Each number is 500 + 50 x the weight over its row's rms, rounded and kept within 0 to 999. Layers, rows and columns count from 0. Numbers have three digits each. The size before them is the row's rms in percent of the matrix's.

# layer 9 MLP down, 160x640, rms 0.157, rows 0-155, columns 80-119
104:462500503568449450458530474510430462453492466461447517352492525461446462414474485427495539454489478449479429497454472534
098:426437463557517520564488491578498520574508512478553384393485413460538491480494446492448506536481450462489453480527551499
149:456474492501471581430385413427486522485485546502451493451400521533519508476500505535474490475465603475525479496526463517
101:471540517513538485516483467529551489404586483454534474524464520613504456590428451501504475512541531522540576638583486545
104:463527441512454473534512536529464482498509392527463451483459516471538499438520528572645404573476541471494587471582521503
094:500522484538508486545486569583544464531540503517523417507454458423550562455443526496539512503392518573472571514521565516
098:498456543411516575408514524565525412526609653531450489523518518549498555494628495448510499445430511530485448537476534461
093:521558481516536421468475503492601486517460462399561565497505455458498497518467524604543497533569505521458583426475450462
107:499505497546437489512476507455452558485507548445554415415491484468501525530451456484554529489501491512428517513491505452
132:556491445542506505488414457554535522484443493540464564506569430482482531504434445461531512548609475514520389525511453519
098:513530450506642532497544446578522571498485500587527560630589567436438513432530505535497571526489601461548537473448527557
103:431572511522425487473513462444476486416520523501462563506511510526383453459553631479582445536369373513574529513491482473
104:457432468467570461468460480494498456593492563555392443474551400512498530478485432503347445536505547502475489462473534507
094:580531553522498526513560536539523472445502495567522504517516498664458526464528536610482525455506443567495509477430473508
091:468499511530524533534441457556447524623496458464500467427530551495514565448472510500504600471556625502525497439413468518
097:459508424452560453479487504541451504513522476463508614497526536494440494503517452404365431477508475408469569503583539518
094:501482488395474557480530501506460488578477459389499453504489462580488557476499484570482480519499637462460500469530519486
098:486468535512583492483504579477506422483459466550577398528490465513554455464451509440423500578521494430537470548543517456
093:560625478543432461456427487488570507558454525480543452482431533512555563518521453484525516499491456551498438496452556500
099:531429451469485573503572572480361569464476520495477455506475438494502515446462477476564525465443505544515515509501551493
096:598438406443394528517476570526420455473523459390539537503485415510462507509504510524558453556548440453581471520494472532
100:630430454544539478450568515559573454564535646388454464524545529605394441435595402574485516411525476481446596616512534515
100:535512505616398565570515620482589498470516508514497491480437485494507479464501469491479548452491561555439419512547543444
097:564459538495425561507566507449446442588478491397486572462514347469575550467525560503622503458477484577525517504490486491
104:552551466526413463445577524434443550450417510466501584475504421446516565516536542480556492488438467436473474580510460529
101:485540480610412598521580491537474488496497514492483500524518407580416517538513412485601444527539497446517507473573501434
096:402482515459526487466537519488572429490522504588466643438557512448533572451520423477424463485547481601530458472531505483
097:476583537443474577609511496470612509454489566496577495511460567536509529504536656522526567524395513515513483526441521435
099:380496534529468500488534426490538514479479407552524519516541525600497457568570583489438392471456504534457533568488492535
104:411518548395494479560443501443497554481473612480515426458450496473522490504392539550505487490536559481518508487526394500
097:464504574444530541554421542570483551495497521516498333463528557490466478490482519392641518483512457439534454519591532491
087:470477525428465534476624474489552558490442482432431491512531537510477470481580375533479488510445493458466559476427507567
099:520518574499520585488445529489382493473550516558350582539599543585515593504486372496581521537471466511523470484528524493
090:478447458610538563508521387510455476490534488521382593572473470431536534473607535494552630559462529506479524495524436532
097:454511508469515513410544519494580526526460475508433577548491522478483502392529517571457555475448604532501531489479498547
102:534498452483530512469467522480454486579452433522461469465533527402456560488532489515529432543508449499415546509489522469
099:543502497536482547425537537505612488478540568426451514613476484471502569410476514495362454427528443497563481464499562542
098:460560465434446529457488444548470584495458540480519420495497407503501531519573413512496484452478554547476456479471545482
105:402555550531495607508492503463540514499530467465454549564491591465552423559454561529547530555528475564458534480565497449
098:524523438579478374532498496497447479554423584496477392543408535502577512474497543567606469522543486426504609556526463450
176:504480522424483501474491400471451492524497465527529538516440533462495467607598532479430545543460490506452519565476528529
094:522542442551522494514507514419463507466493503431476563415539519550498566569468516539451546504593459559514485472554513494
100:500495483412485440532511465545632425446561521410493669535444413471484532530470511448550473475553549429469499544615535471
100:508422427475594453479514504481498516512517517503477510562572451512527458492543594536475422433471443451523485471480490493
098:466465451520493468510478437569494473397507417543531488493431489460536427439594490499468521532491397504562459541513538491
092:532534464560456556447478449474373488495469485488510425527494467573512460482580582579553557513518457534511541497556525547
099:429529498508606474586543500434474541641514469555538461532423514453460494475604484537554514475350464467505458502553498502
099:503408470585502591513526471489496518509497527535631489473547435456528496523589562483445501419481514585547501567550574559
104:478493522492493488517464463523458465580529445517546428483573531485525545576500473488460558480488494558431568462455489542
098:572436482486478465544587555534487489484493532532519537509516426591513557510477337484569496506561503468453575474492507377
096:558474508491504455437463479558580528500443419546459527419490543463486495547481558470464502432566434528553548499410475495
094:567427503446537511609488558532474494480563439519448456526468457538458474519514511477581514402544643480474530483460526444
101:522532591606481459533534522513472504399445479534532494420448479484512428490530533527637597457572498562594467521671440454
099:523523539391513461504447482642519522538468512485566643521489541458493371509501464466374434455485537489441487510463491491
105:474520580497520539509516559519584446420498494619493516543501479418443476523587447486470532527567470451503441463423486505
103:566470537499510514495541498522499580501447494455502602485387432550452512468515506453490495507441634482447484482446453493
095:580477539518395425533645498513507462498450460551612622541525481496439531551486452434419592487520564517496609473490490545
089:507436495484587457569428517417443502504532398453715474424492534465548576476495448489512550505460481503485507452397521516
093:547638455485561574431574542354495420581587501532525558529591480537417439452412561469464503512515435551402519498449494528
112:544484499506444566547518523436557479427520463463518529544440486459533497481487544505362518479476429538464439529435483493
100:458518541485504484443587459582514483386462477505572393489540554515487558463513520550465537496485628480394535430492478464
105:541554526494480481507423467534499517483495501430501500481485572467545482513377442505542466529538435454484531519537450444
105:527515525515533495481519456605562470493446499574498527398470539513379576527477485481524527532601579438529521446528453477
094:497500470598483450538494555593397560458491449411524431488490457519603517558554524564540540445455504523556538495551603495
095:470523585485366484508512460527462528491476514541465479444524484452497540487508592424512400437427442499517522500555477494
094:469546522447532514555522450380543470461488503580503459502512491482508483463481547517531506469433503404528470520429453564
096:553564551458513479466509522547551459499582528550479654543516489523535498473599429433544568566485517513461438515445535468
098:573421503508517501584515466446470478570491518564534390465536621495568471530571498455522514555535425488478432523454524454
101:502573475545590469540505459518516520545502494486619485557548519506524495522438550464373433463510501532472487538426543547
095:552458479537469629511568613432487428505505475488571492482475473470522597467604487523386486581480518554478501443466615519
097:490521475463515414432465448526532535551590593451480557611511474541500519527476418511460500588440505533539567469414500476
098:553457499472517482444465447499490470540575457471480539493486507431462482453511404527507439437463531535439550548427433500
103:534509554428539436610441476475426546471548519478467449483481529463564597518463575479493457508555612455557538480613474470
096:401534475509606454412518537577576457514507466534513441490580540532482510503434451485440561586392427522464528460560533548
097:396549500469538462504540470452539479479552501536469499436496456406464400553574471504482521502592428614456518432489419476
099:519445437542524476500494525494481555473466498467564521487434591516534532494454470527450607544479502479482472625494534492
095:545493490559503427402486552494568523510565564464482475486479488520518461504462402555450445481608444513651514510609456471
095:551428459539409335546498581517520463443509502445489417523399477486576420547530516558522502456528443487520550509539468489
095:515514583538537391488468545434505453439463516425500420530553467583529515533475539561605433504389526566465546467519491489
093:495495473483549538490448508479385483613477552561556535525542554508458478522520465523369559581437457500485586470366546541
097:476542489477478457516497423450480610449573495427494496607522521475561496508412430480529466567463556516398460523562462552
099:608427493530493551506507516541430471439501501425568417574458531530577425469492482450461584547507628523510486483509474422
102:470483516440477491541426531500615414603501498510455549431408556470485521418569597457483442529504465489507437481578476484
092:541425413489460550537433567373482544506452471531465363490442593475421555524443482463579476476524508498503568435591533476
092:508470474489518488493504431480564511398489484408491357481500440559533504484481511580565490459520484538534530496500494592
105:546525589528502501477522491468532456343509461519544452497500531548509474425515543545582482489569483487497401499490467558
099:474583497579536487539504509541505499660463471563437566596479566490552432500502466576556515549521544496523554529503532505
097:479427509554504402487451594491484483532535564546509527447510514402422521515414317587523530454557412536560453468544468511
101:517516547456494475537535474517501494552501513514557547437448561492518552476533548449431460490502540528441412511582515494
094:548435495543512550629489463445568518562450520526474432569457512505495440492496553518656507498538548560420424500562488494
099:488479507495598480537465494391545476473440548524526524498452521457471459422469616450396451479490528511526520471482506469
099:540469460561442506417549535506450557421399553455479577538581544568489416503510481566516487414481459560458477599515553438
098:577425499467547476512427427348419577483441425478540469425491495536442468553467552452515614456571525421483553436473454516
105:418476536443509448512508505388565522445494478468512483462500493429499554507535428501566506533451508515607488549542478462
097:490555522611496555464552504598521567629480580511508566594600471579502505467528466514544522515538430503544502508439588541
093:536435457470511573440507475486564519341527566532527485457508483597489432518600402457554454501513432416517483455524559454
104:449560542439495516519459479580529438470489549441443442526542464419490467549446526423395448458514571434540417452473477516
095:439566580394591515420432521421446675489465458484490467482503524442470455493505505485530485466370457517519496455381425494
106:441522538538569381474445546589601561492549532545539505456505490499534463559600413469603574520508451486545475521447504481
101:449493522512511487488434620500477550515471479528503566471453567454474555586377517437561519591489463492517501516498488386
101:430417529504527503465515441453471454575521479533484409466497483546450479474411474475411480597572550532546447548499505552
116:511503533534588502471546463533518417574470495513576434612584480404414499450588578486510498447466480548513457555448429581
091:417497544423499508545492496444552470455528509539500539479560447585491420489600619449508482528430510482471468486432510611
095:528433515507454541501518537563504587471540476549518510439537485538544561555520449521501476544549560335425400576416568426
092:546548434471501546548492436526618519445469555490504588561526547528525562491526573514529525474500433475521510499463501554
097:421572516532654582430459491561468393560527513452404598566530501432502480515491560536517539575539435576461619495521495540
098:589497594493517577446459451510541476498579488534564617486578560525489475536520551564460372468480427425393567457401505572
101:511508484567499546437455449568567453376486531458455529527578499515540525469482507561489563473512492412510407439472469554
094:525545507429502561516532461551432516495492365540491547579543576499494459514518521564382421528475467505500563527382516483
100:527448504469611465444459515504462474463584506461416550528514509451510443579405492519473451480425440503470482432498504442
096:469447434430451547457500497610524469471477467543489558500508452412500467462498512441402550422567542525527532426479524496
095:557516545534441582491575550519442565552459495472471489454504473454567545543480515538556514498483485496485451510486530503
089:491528463523505466574440482420516413568448428593474647542494436456457489554398588479616509478423473499550485490556442521
094:575412462533409541563537423493515570489573543514478550510454426594571583502508430473495415411510597549473433458460453521
095:520601507488485450461438453480534521444660533411467558481511563449517516509559494557345468472579502576551507458507504555
095:586486479585480526592503568491503536419551575512424548558535482540570465544521548492516479504585469493526488553519579482
097:461511494453519446447550493467448450440540437504555408541576433568529424463531466466590491506572503531464537579474485534
091:521455522502442514504517601579443426519516486512577520418521554592474508480427527489562489509574494406487440427550486525
097:552529499501488604570497482489404448608496441453440511466484493468527458481473548500450493532538399622566437548456527564
105:455591529312530467506425483378578528559590444483458534533502562489479474468510414536451514546496463529487473553473486511
090:456467512525412436559516522432556452439515474475547466486435524517428445482467510436445503465394392504547485455629556473
113:463521453558548540460483478491505428583441462480525505586568483528544460429534539526438519585418504473466426577437496636
103:332487561489486548471485531474501542539649505518456445486503576538528477463461533461543403491580472543513515528465540547
093:570486490592496530531461541496549450515458541572597376433449498496549543562471485440543586564438447423564501447563542406
101:544462520569422459500501554545506528535474426581531497559536518503446536492456502472466523426423462408617445437470505417
099:408508510587406532510415515535465482532487565503497397486501439561467489499493486504577500509473493473440509461595542414
096:458489517446471490447490508486511472417503499496559389483486431512474414491474507481370437531438538430590370569515448475
100:514536516515564559526521493510490508507537589567487454544529561446495511529469478545495476499534486517495472563434511455
102:463516487554432432629431528533571626537478462492514483604491465509458464497493416444663487568529544496503477526560510491
103:439572478509427474454463403491430511418532526511475489537515535506576592461435522464453473447425643391454490529609461520
098:464517511507540429394533472411561489550516586493463560538516494473530530511583442518385491493519497504459542563357584512
092:535520571507631492481511557465589502461520539548536527480504523563557454476523482469439527556404503552483427477507483614
095:557451525427535484562455424550453483584477441571392409493483480521468496461517586466546532447528503516469471434361534563
130:483517663539525513474493528502539474424525498468515537463516534475541493557399465606560536517544511487531518386562473431
095:446473472506480481467483432540366467497507484519379549507504438542407503577382435452476475554550616490566532498560459494
096:520541502479491453500475519496444500558381483480535441434491481546509462476447521452529515502497524478589598462541467543
102:544539439540548483489442481536469515541489437611509524476476421533471508556483383504470499417556546508380517447440461545
098:519573487494415609492559535452503465591486542475564466556517471550471470439551562510546451529412530565474528576479596540
095:580533523490529401534496587525417492563586503523652470468467462494496501471489534465498482438585534465440552535546487460
095:375538470521469599436523487559495508539449497529469382505535423529469500494482443595607520430459525512470561496450511512
096:542511381431443517555508502505519479443528451429451501527582491395455440435556681549428416589474508571490574574438513519
085:563515522513469452422518502527448521591486451518477493518541536450461429428491550460562474577517544516627558507540426514
089:389467509600471480524505454573521500508485499507517549575419474563524455502422463532574394549582448543515508543480535500
097:517554474477539522392536575482490542556496461540537523553554530532432510515543502559475535512480495465484553496444565525
086:484497537587645506488567512617544556494546496438455439528459504525557468520570571421461584454474405488495473536517546437
105:525399469455456563464508579467502480421431467505481579497473557445540508476476505446493497457441425524540526459453531563
109:469451424598472433503556454503534502512467480577516525532480490547479493463570509459540610544440450514526523568398553540
117:512512478527495462535614461552480476496566526491449557473492566441517552565408463449509553538558408474449526431526484490
096:502517499462578474511532446461612541556544621391475477442520573470493545526461520453517477472594532509402470555566473385
103:557556426464581471578478613446503478447469491574393480369489527534523597466544525472459499527508597496563517411530469480
102:431482516486519334486471495465458555457551433501517471501498526496479563556449491501483440477520488484506512371566460371
105:475370500428495464472507427483402535472516521474466651535542441480564460510460549549380531465515517573500446586428414540
100:443502472459430427518535446485486484515476552513572485449509527471512514540496549558490464548361518558494567629500438550
107:460503475559434477600530533502498565517386558529498468416482557414531498589555506463625512480537512577487471513509480504
099:513470525454463533593530503513470485533445466535554437463514445472465482501549514494442512422559594406435507498524562533
094:553629445507448508447530547536525415501415524454384580506504492533509499519523468504596529510504461450445478544474585522